Weights of a small transformer language model.
Architecture: rotary positions, normalized queries and keys.
Training: a variant of SOAP for these matrices, 131M tokens, 4001 steps.
Each number is 128 + 24 x the weight over the matrix's rms, rounded and kept within 0 to 255. Layers, rows and columns count from 0. Numbers have three digits each.

# q: layer 4 attention query, 64x96, rms 0.229, rows 52-63, columns 0-95
# k: layer 4 attention key, 64x96, rms 0.21, rows 52-63, columns 0-95
# v: layer 4 attention value, 64x96, rms 0.39, rows 32-63, columns 0-95
# o: layer 4 attention output (transposed), 64x96, rms 0.419, rows 32-63, columns 0-95
# up: layer 4 MLP up, 384x96, rms 0.28, rows 0-24, columns 0-95
# down: layer 4 MLP down (transposed), 384x96, rms 0.215, rows 0-24, columns 0-95
q52:143172162119139138110099110150115172117154119087157120126057131132154139104127118138085129093104069120146084141140164133169128125150138151144121132142102145156140142130117132158138094127102087136113134146162098137157095146145115141102122147097163086109144134108137139149158122120131121109
k52:147141100110134104146132134109102121097102114144140146107031150127129103131117141093104111064108063097118120132141146118180133138138144151127157124143159069144135114110110111123124125150087075115111155155168080138141068167104138177107140134096131093144143102086131142140162162092100121130
q53:120142128101106130116135125111153137144130132092115131109108124135119139151145122119106132083129114139114130107138156139150120164122103128164110121145147113122142124140116138137128112081145079156126123138151130128132107081159154107083133117097100138111143101114132153129107143107128146130
k53:126148124119139126089111133107129108113094168143144105089100165115137147131108108110108125125166117096134109116153163122151153123147143156113121153128129113121130145145114136112141137118118083127131136152145112139154092148138123165125136093119133108113153118113149143137122138116132154146
q54:175101135104163144145142138146157151134111134107136125137086124136146131114151138148126126156125137136119128116113129135126127108119150116121155119123117130120119118122110122120121134157111128132115130115119112118130136153133119137144133154127129128114151151119109114120133127108120116141
k54:143137115133125125134144151138130101122141104116121144146121153116139135120123126126128125144093159147115141149112111148144099107107139130146128137129119117134142113093109124152126122146138139096110136095118125125183106144116103151122142129133121133107119114125109124137109111128132135114
q55:117120101150131141119139121130114113124168122131134123132171120130105108121129126119130127130130125154119150107134113134151141126132133127145128149116122138125139143132123118122135133118121123156153139150118133117130114125103126110100125098153158127137134128149144108146139146143121160140
k55:133155131142132121120121114141124149127108149111136129132131113143135121134107133120116108135136142118123100144130118103120122155138118127104110116130131135137129134136137122140138148108107180120150127103119138155108107115111160135146109140135134128133129176137115105129135129136143153177
q56:132169154118125118135132097136133150118139138111120114100114143132158132148103124137097120130120120115129095130158130136120115141134128097143141108125102139135122126119107125148128143141112130107133136135151122122140102152124144150123132152113130110125136117112108128129137138111101152160
k56:152149136083109118117133098121126114108125140125126136115104138118100115125118138135142138121116127147154137138158152136126133134147107136140139117124123135122119134132151139155114136148116146116121128116122121145128102125135142153135106124109143130113130102131129111140132140127110155131
q57:127124081143106110119091145115089127099125110142166117120131116119134122158112127110143114146156118133116135095131118151133108139132132155074118145116134144134128131130118114112146150166135151111142120171147103102101082119121120124146124112150140111108127128136122153130167124116132150123
k57:094145133096091087118141129119097156166113142116071124088164092134102100120117160116116123125125111131100113120137109110135160184128111109145105111146154165134139106158159098092109138087139128120154132131095115106078091091098144085114130090134164138127116126113128116149141126118115128153
q58:108131136118126129124113120141137140134121138124130125140102130157123119115123151123117151119127132129127123120141132118142115123105130143139095139140165090135131137123140155139134113129148130125113110154103138142125134108155122108116148114120101115123145140117131153132112119113148115136
k58:120132128130147121136146118139116121123153144114150108092128137129128132124132132104106127107140123106101139123133172129166145093105141131141109154134151125132122141113137122130139128120141075144104124166145132128130134140116117121103117110137115132116126117106149160115096127134111120130
q59:149129136173158127165128109093143156123126102152129118140128099148128116140132131122094145131136122143143115108122087103120123107107111112153131108128128122120125143144138145149139135130134127128139113126117140134145127145124127137141155149132110123139130138128137100139133131139118100121
k59:157115125159154120118148103155084096113133099114135163175128115107130110146147146115123122121128159129088139146140139122156126108133116144129119174154115134115119138147154119163146116140133132160103127132126141155140119135125124101121123134132123158116105103120112092111125148134138115123
q60:107142126148146135168111105134118107166115108142131130152207099111105136126125109112136126109114102140115162103134125098134125128128107165151106105149151112143130136106109162113148104098144104176131139123102135103130149127140112088092144101154134171138103116126143091142133128139128100094
k60:108138134162124140113121117145089116141152111157141129140115133141102097143136132113114090105136137143140109153129145104160147135113111129106122122154136133120140116121126157092138103128154107142130120139137149175122109129140137119093133103135093155124102117099150125120127152147124104147
q61:123147124147110100114141136109124139101135128149129114128115146124164143137115121155104149126120130119126127137128127132082116102110154129096139146114123134128141123140106115131123117120108107091134119133133130124147093131152126143141155103100116109143145144153126116132137139136103151131
k61:157104118132146096132134141121097137099094122112117168112118103109118090123136149106156135104135112151128134112124132138123115143110118116155148144138117111088092126148138121154138111149136096154135147134117128109128113124075164102140095133108135179131102141123145113113117136127119131135
q62:131115139127134145116116150102146127121110151133092121102112134109149146147088130117133127107128139108100096153131142135127132123132112100115104113116145107103123147135133113120128120105116111132148094102119156139140128130134177160171130145109111134103155102130127143139158151131109153138
k62:125126122069125150110147107112159129109100146119096108122106162154144113139137135113146129077153104150146155117155157141106128106132150123125143139134130087114097140144170125162101091096147113173128137107112146125120128118143116103101113141141113151098123107124115171154127129117110144106
q63:109111134129123112099118111122104142112120116171146129120117093136127098147151141114125127102141113112118131143126145119154123134124071145149155126142151133130111118153139100110122126126131137138135117133128130119131110121146133134125105119111113129134099089136139158119112118131116120110
k63:110130148131116127103146116121138137117105152124100109125160132127137137146122138145117131114148130118130109101153126109128187145154152124132130113130140138145146134140109124113136127134135095143117111146133097122097155099135136111121136108116121109119142125111104129128119139096130104134
v32:181124156133105116156114108141130118123172103129115067126131169159137131134071173056116176124147150121120154149138130142091156156102129152141187104102062109134123138128136137146151090157165129161189120136145121112113127113151102112143135059105131095095090156102111125154118100133176163119
o32:080107167137105155122114146120166187135110153140121154123169170114120163135153138137190088165160155143141122114150139115173159185157116131125120152161118103128155106116100145126113156083108134129147159083124119086117097171167174136167124124125137154133133112173135148128125136135139101091
v33:139079136109122180127111158160095165154137141110156135119142127124135114117108142170124135140106114154102133146092121182140141097114153066092123125115151162104116158127137112127113121114130150210102072104115121104137142123117110157168098128120115109149210181129075137118138130105129121104
o33:106140111135144138139139098145117116144144147151120125211131124113084115108103109161151105056105137088158110111143183118092141115113109147123131140147123103162135132131125121155166138098129095143129127135152151118147169084150060105097113109163054190127125081112145138127095139113150091113
v34:153119149178102164142128122111138130169105104164057173123142065121106114140156191151085152148105104063189184155148141124154126160137144120102142086123078162149104120093141132118073137144164081040154079197137116160151081178110156165137136128071103141120108151151142147072147105143115185164
o34:168145133127110123118194135064126083105112109128111072136112175166108110077103128136173093156138107132154114144171090119110113114107135151115114114162149093070071161096129143201131106131112181125086149056103077137164124149108128101118119156107135118184117151155141095161091109141149054106
v35:100152101115105121132139093110126133118141148107069067122123134086105102158107092102090114116172153110088161096136125129135119069171133103153130105119029143149126090102099141166149135143103085135117073106110165153071105158160136141093141109140139128176095075113163081178098180129080101106
o35:160131164108184153164139134147170168111107117095157126098074165131133113136179158147105118223117134184108138149160139165144137164083138107186148117173152109174140126141154162110035101160167125104135135145133100131188074193107105183191161187143134120102212141155092163109165097133155150138
v36:146088138129106084158084106160109098149060126122135178096139161155147172143198109177093147129099077145152128164131155167137092111142107178091093130201171163169140119109115084086096117119164105141112134130132100121132070146072166134120100132178113136095111108131147140090150125129154107136
o36:163122079172141150107155109084084095125096165147116112125098141122161150144076118092153111062141187134139135142046093093075102099138135104092141141101134079088104149166131141154159089115095132124183147157107132116091129100147123137140119112114133162154128135131132101158114134157113149122
v37:138153150163112129109174141108112183148141126139137142141123089160168180121119119126072112122122190135170095153154139097184136108156108141055099096086135136103123140133128116111128190114113116116147140139135074119137104124137139113109127082114120165110137105152154171154171144140104153158
o37:147138134121097123129181085131127099183138142100114106140144116125136081154094153120111143161113086102112099154120094135145152129096136124167165144116129130072099130109084130102189095108149115131162120157134153081084117113147154083114130116183085134154124138090125067082117133100095122172
v38:151134068153137118099080145169169084169105112168166054120117091110098177150131094096196058121124119129104119149112102154143121176138126111195057135179150122129122158212130103079141095070080089146151115097094123125131100135108134108103112159143128084157141108086134100114162067095099056160
o38:101146115148103123111122139131150109103155097159131155117095100139163130144128102178053174101081185094163164130107110086146115129113125114086184166124138141136164114152106154095106173184193119110122190112081189138126102133072147110193110108078113116145170159161175136138094140148108157171
v39:124143094097131161103126131149156131135100108118118186152109117141125135109105116183112146144149118153134150120126145108134139113138147155135110113115139108161103135078107126137104126145126139115120105143075157106092145170139113119126133153151124182106084107122142090108105143108109162154
o39:169106174115136118164114146109171131095108101130114135120133139124172123130171105117112154134091102133086106142139095163105128111107174091105129110144143133115133119157165106158131102126101145100154116118160164142215139111100123117095113158107119114132162162171090117133156127100125130128
v40:094124097163126085179072147074151059144126097069136152172107123155105159131115128152085167104103088169151091152100183174107119133156092144126133122122146118127134094171073083114097137092132133114098108144141090132070106144175142112113104147141090132125106111147134111114127155102125170152
o40:140068142110141165115183086159127123111126118148118145125098136141141118105160069140156113166118122115112096160097048126121124131133165092069149123114111123084142157152144118117153120195074151147167152094153137130118110128120135162187128150143176132111169146100086087128172123121111133143
v41:089113111095145123149134122142073138155143139128075156115140078136146139121094137123098163172128133151136106114169110114146106081152153089096120143092072138127135110131115140182137193170136112182109135162139139086122116133119124095147134126121125130176112095105158101155133163128116141108
o41:154106117110168133162116121116113133163149099128163149133081140107160147116124140138110121200115123127109119118128157140097111126103150132183108122153120063127101171151155151131127120114144111084117137134174127116161150128140124184115130144169076123119136108138114110123174133115149129138
v42:104158142136136107121135109082136163164146130121126112163102069095104128161084155080162135141136103124147117106156086128133124147112150079146120077127045136118105111122155174089168119085126104097105128138118170189155096158134157145112157129090097141174136079103130112150160147130105099125
o42:143149141089089133128154135189136139120158113097167086104070152169120087081114159161077128195107111102131115130121160135155087139115133128144126088127113124203097129098137153109074122140157140144080161158116124120136090157138066101137145141114159092098126206111161148123110102106118113127
v43:130175110135144109149124175164141130125096117118141136155138111131107193092146141101097101105159171162146096149084163098166114130136128132110110135104161191131130138176119126120128153104116117096090089139134118098137099132129109165102086110141100125128081087085174138105154103147137132124
o43:157121136082121100124103101131105123105136123112137156090128123109123128118146109127135106188106108136104148124170132115108150123078168105119145180092130144114130123138114106170160103184125150114156130142096173153130077094089178098114116131130088139131163182129152121106114135151155134199
v44:121142125131151135133076153090105078148115140085129106121101103139102137165171114099141148131136140137115153119122138141133154106140100139094141158117117142108150116131094133143087137151108131140125149111119135149111086149164142113102103106137112125119135102122146085110143167137124112122
o44:143127141094155108135165111171140143105161145174162133139102141124135125112106110154148101147161115135112140163106147156140144115132171124141144098136106104118108117139117125110106100144125151125124123157173092101132100146143126151160154143115142146149143105113100130123143127160123152144
v45:096110172093144091114144094119129130140151105142107155118158120058180126103095187063105179118155110185150096113152166130128149118114139128070161110127050136089120122127125117149142090126177135136113128138142158172125156164168154167128136157122128140157064093163156129160067118170154124109
o45:124108131094112150118117168147139126127092106117110102157059157176140153093152152127172085237144162115139141083114115114124110163160115157148046133147137130156130153078191148153085146119146147105159132153167129126125095127107128137120115139146196109103140153107117110147131104102156148131
v46:120154174122133148094118080113057199172125118164128154138139137156094102130155094110119148146130122169136144095150143108137117112155131123149189148134093121105135103137163133131138140139138120082110161121147187170140075108071102136126146109170146146159141109110110113155138151162151122115
o46:103115095098134099102181154148106095148120173113123121113139128130097136082105156089141132156155138111095145118150194141141129108149141151130101104150127118143110138170151167138093075085148104138106084141099129110121158125175078116090120103113103141080095107141120172174104155162122150124
v47:126175142133113171027114076193180185153102128158092124133076153123100126156122093120127132127145080136120098107094139088115179088118114124131142148160180062140118128068105067114122118085118156096137120098125144116116100116097072145186094176124119139164130096143108111066101120164158128158
o47:117111122147106110110120148121149111105140135096102141101126100093148123104107135070148193122132131073104095124116134181121103119094171129069119085153146177171113129153156177149117162121160136084139091086116142159169141091108154111093133088133106139073138146197127176128137167124146147119
v48:155157178140147088092155123138138191117122078166117128135120113173128148119134087139108174140150118125146122141141141149118117130126180154102151100101054100146134167113126162147164106176130106060147135083135177149123123143105106149162152102126151167151068071117171064138122128104144164148
o48:126113157063109112093135153084180103115097139126083125098144156101183140107117151075120135180130093121089109140155132164136122151100120147139104142133146126145114116166151118129076101052099110154148156094106128101184070105134143103099091093073126094131133153182116199153139171118136155122
v49:130145146102161123126124161140175130119148122123164132131155193125114137119050150102191165164123112220124112136174084131124094131149128114141149155140095145155136133143147111146109122143126153170121164147161135161113115118116101147121124131135125137176149138119109078101168197163126145143
o49:107128103156158139146127098175107154162133121132153162128108093129160151108122057095083081179147123083127113119093163152124131138142130148109101144152093162164151150141130140122153100139128072155118191115122106136158127083146148112083118140124141112151083142139112160167149147140168114108
v50:127130101139134140154127097135077131161134190141084111134132112093106103134161116156061141163146146079135113129123158134142103126157153117139149126088140116142144111112111127151066147132118116109118121130102159137078104144160105106110177126127174119170116147127105107143153144116113133133
o50:139084132129139114144155155112151131094167106134143099148137154136135126130125138137151123161121131148118136177149121152134138085115138112124165102157150094131120123150151125146093082116159162127091093083123141150163154145132127167126140147159122154064174071124111131137121126118193130117
v51:140104173099144121116165119136141137109139143141181118118185151135133095117142114114127130148142106124186092179068143128121086131111102120160205140151149117122120134152177131150152095147177125122126198157169137085161139141119096197111122160097143133113156098142094139101111113210150164120
o51:094125150130140126138102189125098133165106141120108129134144101139126177104106077074144106100134129136077179122111146100110116139134115154111052130097131158142159129066096145155147115099137101183150119090066138134103128093119155127061140120154171134136081146117146138133159148162118135125
v52:152116127120148151138162133123139142076133094146170157120129160077170166063120131120128130101127132169117128147106114143142109148124178110094114125099086133101152137087143161050120100079174145125118078146118145103145137132151150200224093137143144107196040117108162100102094100084167126132
o52:155119123106093134078056162097138108105131122138107098142072122145107062102102134143135064153105177097171107093143153158121145155118058144142115145130165126134120129114198120197132105073109126142149172206142132133130133104073135095098135089126090163141155152118184125147101146087118152138
v53:077077086060139081173136167123168109101178124097133132152149106117128147137059193076086102131126161106137121136144132042144109125185066093137134135132056114155115076140117097172119123082141119161141154157129057148174176175106140132095149166095107163134097124147159107112060161106061157108
o53:135139158149175144191127149158146164157131087146129147125135144169129116155217112137121091214109103170140139124128104135113137159073162130167106115121140167110131214094144125119146139200132140107115169154127124085148120147053156196136125191211155077115120202176109079146186114114139127177
v54:165162074163104109126103124149122088155143130170138119171171128166075119164136077122094164167093087108159108114094104160088093151149098147160149121123115126172157139140108114126151094157115070140147112122141170131097147165132118121103120091099153107127157108138161113090131118114124135136
o54:064078155100138164161194200078171148135090154123148148102128142077165187102119091121124108139114127127122148151135120168125147133108160118102174121148151123129138098146111124128087150147127115148142149032064158168166119132134155128196132154112106127142108155155114132138166151162144126128
v55:150140169150137124149149159108126175173113166140094112156093116135105154144162120111111129139149124125106149101114190184120178134147111100108153154060142135127124159142111160114129133139116128081109106160111138148088128146182104164130129132116167115192164148096110099128174147111150113142
o55:145137118074114149113181095129150058083181092138136123141106125111099094106104108127138091132080134118118114142159141111149149131172095114136155102160141127148134073157141157140129139121151151179117117134165142124138107115128128122119152093121145161106126093120132163128108122143167131135
v56:129146082071127180109143091181093101134109150153144130118172112112092087134133087161157148145141142158122103141135068151165088141173137134165106153131106168127137106142167112136145104129143101156143138132176140081107147137130151116126138146137182146136161106092108125142147185164135122173
o56:104080115177160123158103171090118134132112099135165124129113097135182123098135109108085153140120158129099158088115161116094093097106104125156118131121144107128149101122133137107102086120145070127111123114105129173132159175119075128133128137157077161132125155086124094134150138165146137100
v57:139172139127134134119093148078154158139137126150095061160089098144140151133142129080125111149160135153114150094106162112131141127050129128098149123100149138107141141144116124081134156152090150137102117126105136120116152092121097133108094092115119090171166092162106146148142149164112096085
o57:090175116134124100085138141177114136105164126111143152113131110079080126127119157165114094139100100096135125146148139173158138135162158133091154132175107116139131120119086151101119150133154120123158102129155146116130076110126148109132189117118115141126124111103150160094101156120122158144
v58:145102120090132157104147142165215141093077098108128079124121127121155127080146142121151051127126142162091146132108134111092174095111142140184129150106155112158130202133115149115121136170138103123115107127093141083118137113119100118158133205154138160128086125110128121135095127137128145101
o58:134177130171149129115029109133149123101143085107066122069167109071159144145179127128067173097088092154126112084143079109121134136106114115147137163151134165114155114159144154178118155108135149096170120114185137161164115107087176111079133105100101118135179103168107145141166151121151125165
v59:109126146096093161152165169138163099128151139122141144139195102102115125069110146120222100134131123130106118137105100122122113123138147086176154137135155098141140143123194160115138122137114113099145151128123130085189111122128120149177166193056115192134169160114103083135166141109126126087
o59:109141131149152137139058106165126126130187110123108100112158091149139135099124111102084142083102083136116120134181157078139135129114152140163124094117130171146145135118116094134094068134110123139088118105129128155090140104123148115059115085146124092131074138143177129146139124138112029123
v60:116146127147122058192123118092131101097125152120163105108121144124134129142141098143102128154139101126120128143147130140131138123155098143080123123140158142101118066110113104156151132130128116154114151141170098147105137114136147091077149112146145120085154115149164136150123137156126131135
o60:109127157149149162130142103158093140150099125124157129117122171116134130157129126108129105149135170124122130134067080149116113131124113107130138132093121142151129119124104104117148146189127117125128133143121108112088087166155123180183147158163189137129157124072088098102155115150106131138
v61:184167082159118155129054168162072126173113107114103159163100129144103172160139088144083136167146156136151146133131122132163094170151146150113123118140160191125130147070096111148111152097109122146117074134153139093142081146163127125144117105141132116155145118129106104095182151120158107162
o61:161036164105138104151159141117133100081149135149153150176091161110151141113084090124165107129102132110134109133117128166124139101071194129072188139161112081120122106153123117130143102119124108125148138129112131147173130124092092110143148161116080172133122111154143132115098125175150094099
v62:133158135114137116141133171070116148176107114173100104106128090152159158108134124146108130132172191175143124153173088087158141089189134145118113072123129189131104098120116112136126132140112119119134090147132134155121095116112115170124098113125147149147119086102185178126138128190144124162
o62:141141136112096095136159108114135073119109160071147142103134149130120128097123137123097095173112107108144155073132116156114119141100122124152134166131118117099123139151102147164138072142176119101110144169126156097140066122131128092148153149129068139167160166132131093105139118131201130142
v63:148120134091172126164142113142081143179130140171087109064146146060156119051142102127122155139134091157140109152145157145141151119122096131134140169120168110101131094144132132148120123102152171156126100170107077108133158104095140129173147123121192086119123183125104201162085066175142134152
o63:109162107171124140137127157091090090133110109130122144142191129124078135145122128097142105132129181097143151068106127101091154111167082156149083122111104131069169158126155110150108172107193122069113119130130185150075158105126155147126109100154119162102161068079168079135147120125154115070
up0:114086113147120121074167114120134097158104128139101165110111150114103122129115113154137163116135140182100142149136125141138154132126084136139131148149133169093101150122120172108118116147148179137104119092115135128130133168105109128090098088153094128152127142120095093137129087137099144127
down0:090139142095094135146138143066160150136118083136155152143118174150097135117131136118125137156112132143168120128109132139079154125135157103118117130066019129115096069102125178094150120119163126123144098134110150134115119110145118117072140135102098105132147115118129142146091133126108157137
up1:154102130141146132117115081141169138097135154135125113132162116096119103119190144182144124118148182162136122124137125149163158167087056118125176127103118157148131109149157130088131097164164148184107167119129153141115104136110142107115109059126132115126151151169110164137132108110146107180
down1:108115089141146113153101160149139129118110157131115138092177158098094096164071117138103077126136155131153133119064104112159081141108150105139180163126119098133138141131120140140155092168113139105092141144064098090127127121109122144107078131171174125136138114099097156120106124174172134121
up2:151120156106180165152149128119117130140132114106090136115111150158185159108131134098112122126110129155131146083129087150122165076150132115142142133099151136131137104143134145118144131118123136108109122076083147114132120158115139127107119147139167086133136158172071102077116155128151135149
down2:104128156104125135114194108108106094160130111130136149182143122115148128121124158150113138146134093158128156131175140118133124085161127124145130127142148096113129119128141101120113123121130142159140159156169118170103076129107107098115138124114134133115118114129154122152160151157104117131
up3:157166106182155147140150119117106139186100146104127157112169110136144153118118107125126143115150156118155122140125125123124139139140115135131103123122147154097089106099077115127154146105112131162127156106122125115108134130157116123146111171137149140177065084110116110121194068108172095122
down3:126128146137095151080148126092147133142133116142136171119144101138114114146186084097144131124115108077196090107105109144104147144149128159163109147129130077120136077137097092128136113134147111140130148173160152145047131145128136151045110159108144163066159127187141174143131119148136095126
up4:096146120105126111139099079097120125131119138106128086108103111152127173084106152116147149136142146112173125145141094147133162109179142127095089109095162127124126098136091146109150115122134103127129154113145111112131177093156093119092109151088094122138118147125136144082115149103152103135
down4:136119174100111130162116133104151082175153092144174091097117096119131100178126110148133110154096112158117135138131089119128131108103151124120113162115173145162126124169119164116132111112140123167166131199145107143089132146130125166104126116142089156148123142125135123127098159176131117116
up5:148145157148187160135141153114187110146120142110131153108082117137131114083166090151133093120095135151124121175152136156120129131092095092111118130127145138104169127141122149105110095077093105123121147109134115129159137090128111138135135117137155132121117103131146123116125158153152118149
down5:150121151132123123128155116166139068055105125147166100137117070123144118098119110113138142131139121143119129124097154149122140180136112115160136145101136155134131162166069138140104113132146128105113125139142086149086099151123116144153129129140160148111144117109119126169130121102173144153
up6:098155113135134132106110091148138166115120135117104136111120094128098115126130125145168137099158117137126146150128116129100163126130165116143139131182141115151131107091134103148134128146162135079116149120176114140111132107122143147139125140123140132148145135120127138114120124131128110096
down6:111160151161124108134115119102116129132123097125088085102134139125142163134127092124088139173144118123109120113134102129159109124147111143123125134154104122118145132120158143128171112141148134089148130119110114139121118125097121143117089151156132127126137152180119109130158105131136138174
up7:128151111164172129138118086124133122088098099157115148097099130154164161136132109163126084085118147151123130151101150118120120090145116098162145127151088126094093131101125191133112162141173124106106111071140114118124099126122108165082097089153129121134120078139091154150148137133135115153
down7:140159188133156130130142137103105110142103090126128155091147120166102113145140189096129136120147126109168118091114135144102112143108157172119103088120140114155141128116084101157115121123102120150102093138176126140120094129111115102161115172118160136152189137147188142155165159143137152140
up8:103068071109114116165140059100134138146065154130139148129123130119112122115145106087118125134119145164080143068123142118118156183118114141114146114132157148131157092105154166102151118191128117125147156111109119171130120100189114092124117133087141136183147181162117126124157088090128167081
down8:145099129131116124166157105133149156132128158130137122127078135129130193116136170073088143169118142097176108168145101147161135108118101132116094128131029112133138139164150129129116100071170119095144146111136142113119134143142152118140157075140118164113128082142172152138119122108123141117
up9:141173099152114059167062126137108141077177127106116180106105138156120116147091136121183090088111163123177111141148132155070153097115149126090091072075104133153086115181099147167115124124118125104157126143175125129113128136124078123122159144143174134107133108127111094121119141165159123141
down9:103125092112082111115149172127109178109107117126103123099173062186096138160127133141144102134148123134169162133177156102113115119127151133092145135113088107103141117114112136167102105148157094105132117121190118117131115079133097123134134130120176090092129090098174120156138130068099126142
up10:113115111135143142092093144105122146128123140127116103102111134113140121128131138164115130107114117145151115131155141145105126159128137139117159128109134120146119149130131128135130123117139106142136104100137125133123113130070119156114160155136096124099127118093116091128156121104112128132
down10:071099130148162120133122151089098115101110165116146114164126140136142148145129115124108136114135151136132133141137125119151100101125112130077140130124136090082148205112102096106134138139109128136128122163136113126133120104141153116145128113119136135126150146157118128168124171151117148123
up11:169141100154122151106107163167175101121149137121165118143116151107149162143132159103093130101120172090104145092130161165122122149133088095104135173117180162144112096198147129159151142126189140123087161106099120128160121143142083155108123146111044106133141145120147113143132102096196176148
down11:100115130146174138090163118165145103119085077151141129178157170112122095119170131128125077129117131143122147142132148109144105168135143111152103156137099098142084132102071162143103108114083130111126096163134142140091130106086156134135050123125123130154089139150116156127131116178085147134
up12:102141117080135142141113165136148141155091139114135117142136084116079134101117103167169105102138143113141135107140188139106113138137100163099155095124144129127168129113121119129124139138095116134145150174149125163134141110128131095177130121116143114102114149150154169101124100082170139108
down12:170134125130121108154136155099123150139118137097090110099132105090090103141128097132136145132167102150086148124129150088091111141147120109173171156114167129130132142128135179102102116133157085090110100125133113086155124098124148128130151127113138114094148171135107090123118112156129104092
up13:167113086111144200071098102098130136134138128042116173129092136149102085148130140146150104110109161101086111166124114163067140114138132094116090107100148196136166095141114115148116165131087188130122115150134173111134135133122160157147116095104180126115156158128118154140111131160090150156
down13:123136087145101113147158107153166070114105151129125162163104062122096088119113104116170115093128142128103179156139156104107084121135137155152113106093131162146174108181138132100132104093171161141140142149117158111085122164125183163128147166153137146141119136141111116149086219135133111148
up14:116104143111085067091123140134123130119107168177137159165153116119134085095119153136146186096119110138127135136173124145129125120153103143079122148160135185086126126142097121132139148108133127123097104094135161117144177144147110104090146099116146103071128113119181113114102145094140112078
down14:103153126134133139101138147124114171097091118151116106104118137094133146121168176132141140159115091110131135134120108108131111149116170127150139124153120077146122139102113144147127138134115149081097100120121155119148147140126095109147096150149138114125134158132153112124129099103075145125
up15:130135097084121100128107125089100116123169122108087122140167157121170109123108173106164125124122125143103135117137144143112139142122118075154155147085145133119136147122093124122138141128159150105142135094166144125117124136118161100092129119132114174166138128148107063147153125099123126130
down15:102147083112091131175097123147102108121089066121135137089156151133104092139143101146139137129156114117114149125110099125103142133059133158092140134096138138127118117161110085107085127142136121122100158114176110136085103116099117135097135168117112124119081129087137166171124129157147139115
up16:160117097151120107114112118105096131121140177099080135103149176113115134125118111119147130146155137170101126145140149122125122153134128129098122136140144126095167125108168178091140111142145146131141126108140139133133117114081152174117108122119087098139094116149111140136140137135109133145
down16:156104155169101115125145114091130145152135138122079147096127159134148140175119135154115128114136119142102136153111103103159083140091137098097093112179117133135144135139109176139100111117120090107095111134105129131145123111163107121137126062127129160165156122101093134098126192114070148141
up17:121126073131108133132130151134129125114137151139126139144117144181134108172138145109090108124160084143135120175156093136100184125121112166111079123118188136135093142072119118110118074109113119127115154149165140106082144119153106137104115114154132152122149159147146131077142136122137094140
down17:111122159117121182106155134105077109157150154135098152136142137133111101166099120189085141118166118106140080127158164115135147114145134117148129114104130139134115122116121098114108088133152128061130109123128119137145122116084101158075106110106162126166138152166084146097095136193111100099
up18:119142136126143101116103126133152123154123126142128146123157133135134126136140127122137136104109133141161137114158129141126116130139118097130118116127109155156129155131124160124134131129126121137126119114134119120101165166159125133127134108151132127143124113122139133122115131133108117136
down18:098109112118149116118131118129125125123150115128128126132130122150150126110151134092126108140107115126092121140145116140182099143098133137146138116121122126127105139145159141144141109154112133115112145136115124145145152129131169144124112134084143131114111109151129117156160122134116134149
up19:157162113186125135116126118122134137128113170082127122124159136125106133140140113088170098080124184123108098147141129143098110129133143096121123155112141136123146116106129155079110182130087130158129118146081134124087121110067167138111164113097125193103103123178161137113138111152166118121
down19:121095128141104097139126117155090115116149083146141089093138131154151084116162126114148111132113124127153112138115087148111057108140134120084137131091079109134149131111084143084146185089152121177128119157135152156129141179135114091076158097144121164127115140128167126118144129047115137113
up20:104095111134142108122132097127150140128123151137127138138155114150127154115141119109123174099149152169152122125167122102117151122101140096088138131146119176144130112158163130114128115103161106099110111118140144133190174095145119141144143116097044170034123113170127133146120126125144125120
down20:096123113155156122116133150152150090073105144167136145134101104045101141117181150097126103121126160134145140146078104110182095134090157110144124130104138149174090168138162123199118073130105111110176156118155080158158096123120130145124175144107168103129102099132133079136129157105165113120
up21:104103103076132138126088105110123143144129149125092139073091102155153105104085119158154151067178124117155162141100158132114104114135130130132144113073115094140126149155117140146147163099128132134129159118122105138136113145130133135128141115109170103130165094143136087091127163136127133111
down21:106116152099162088108135194128153099128122123110134142108133142119097145113160131141130136119133108140132139127126125111129170112134173130142169170086173145146134118076144133140146110161106102093098156153103078133123111097091098156087127097145130101057100158098149109129080122137155078110
up22:046140129108129121142132150090143121109126131115123113137078098112139139155109113082097083081126144112141147119135122156154159094128115141123144118111109155162119100164129170125127186089111159106139146119140137099096148115146133143063163110138114131134135136142128077139143132102124129124
down22:151127209154133124136104138160108097120115112147108080151107155150092119154126158153141145163135096102109104148153112112149137141137116158104111137139139112127142099127122147122084066137113095155129105165149118138150076138104132105189148093107162132139126106121133141095175117139115158163
up23:113145131141105140101120076133139167141115125115104146069131123132180167132127120128116109091125089134165121157146109157127161100102140145170135150102149122090147169091122160100114165117087173125131090137129102130165099123137105143083137160125151166169121134141107102107124164182123093164
down23:143129102139152152144126129119191096128106176123117094148146129139099141150131119136107116149107146132104117126142182079164131099194169063109147096138095114126108119088088047106135085117112109145134150140149112137120123153117128131152131090147112117082174173135156125139127147117133104135
up24:132150117124124134124113122142132134119134140121131137140134145145123113119127129132129141110123144113126155124143125150121124108130117124129128132135127143110144124126136126127136128131142140111147157135144135121123133133117135142112130123136113121126145136125140123121130125118129138132
down24:127130131144125136137143116118124110137144151124134104114128122125142134115132118125130126114129137138139119130114127137138109125153132153128127124137150129113127135119133139122118119105125139107123109127143119125137116115123126124125134125128126143124133112141091141124131130150134135127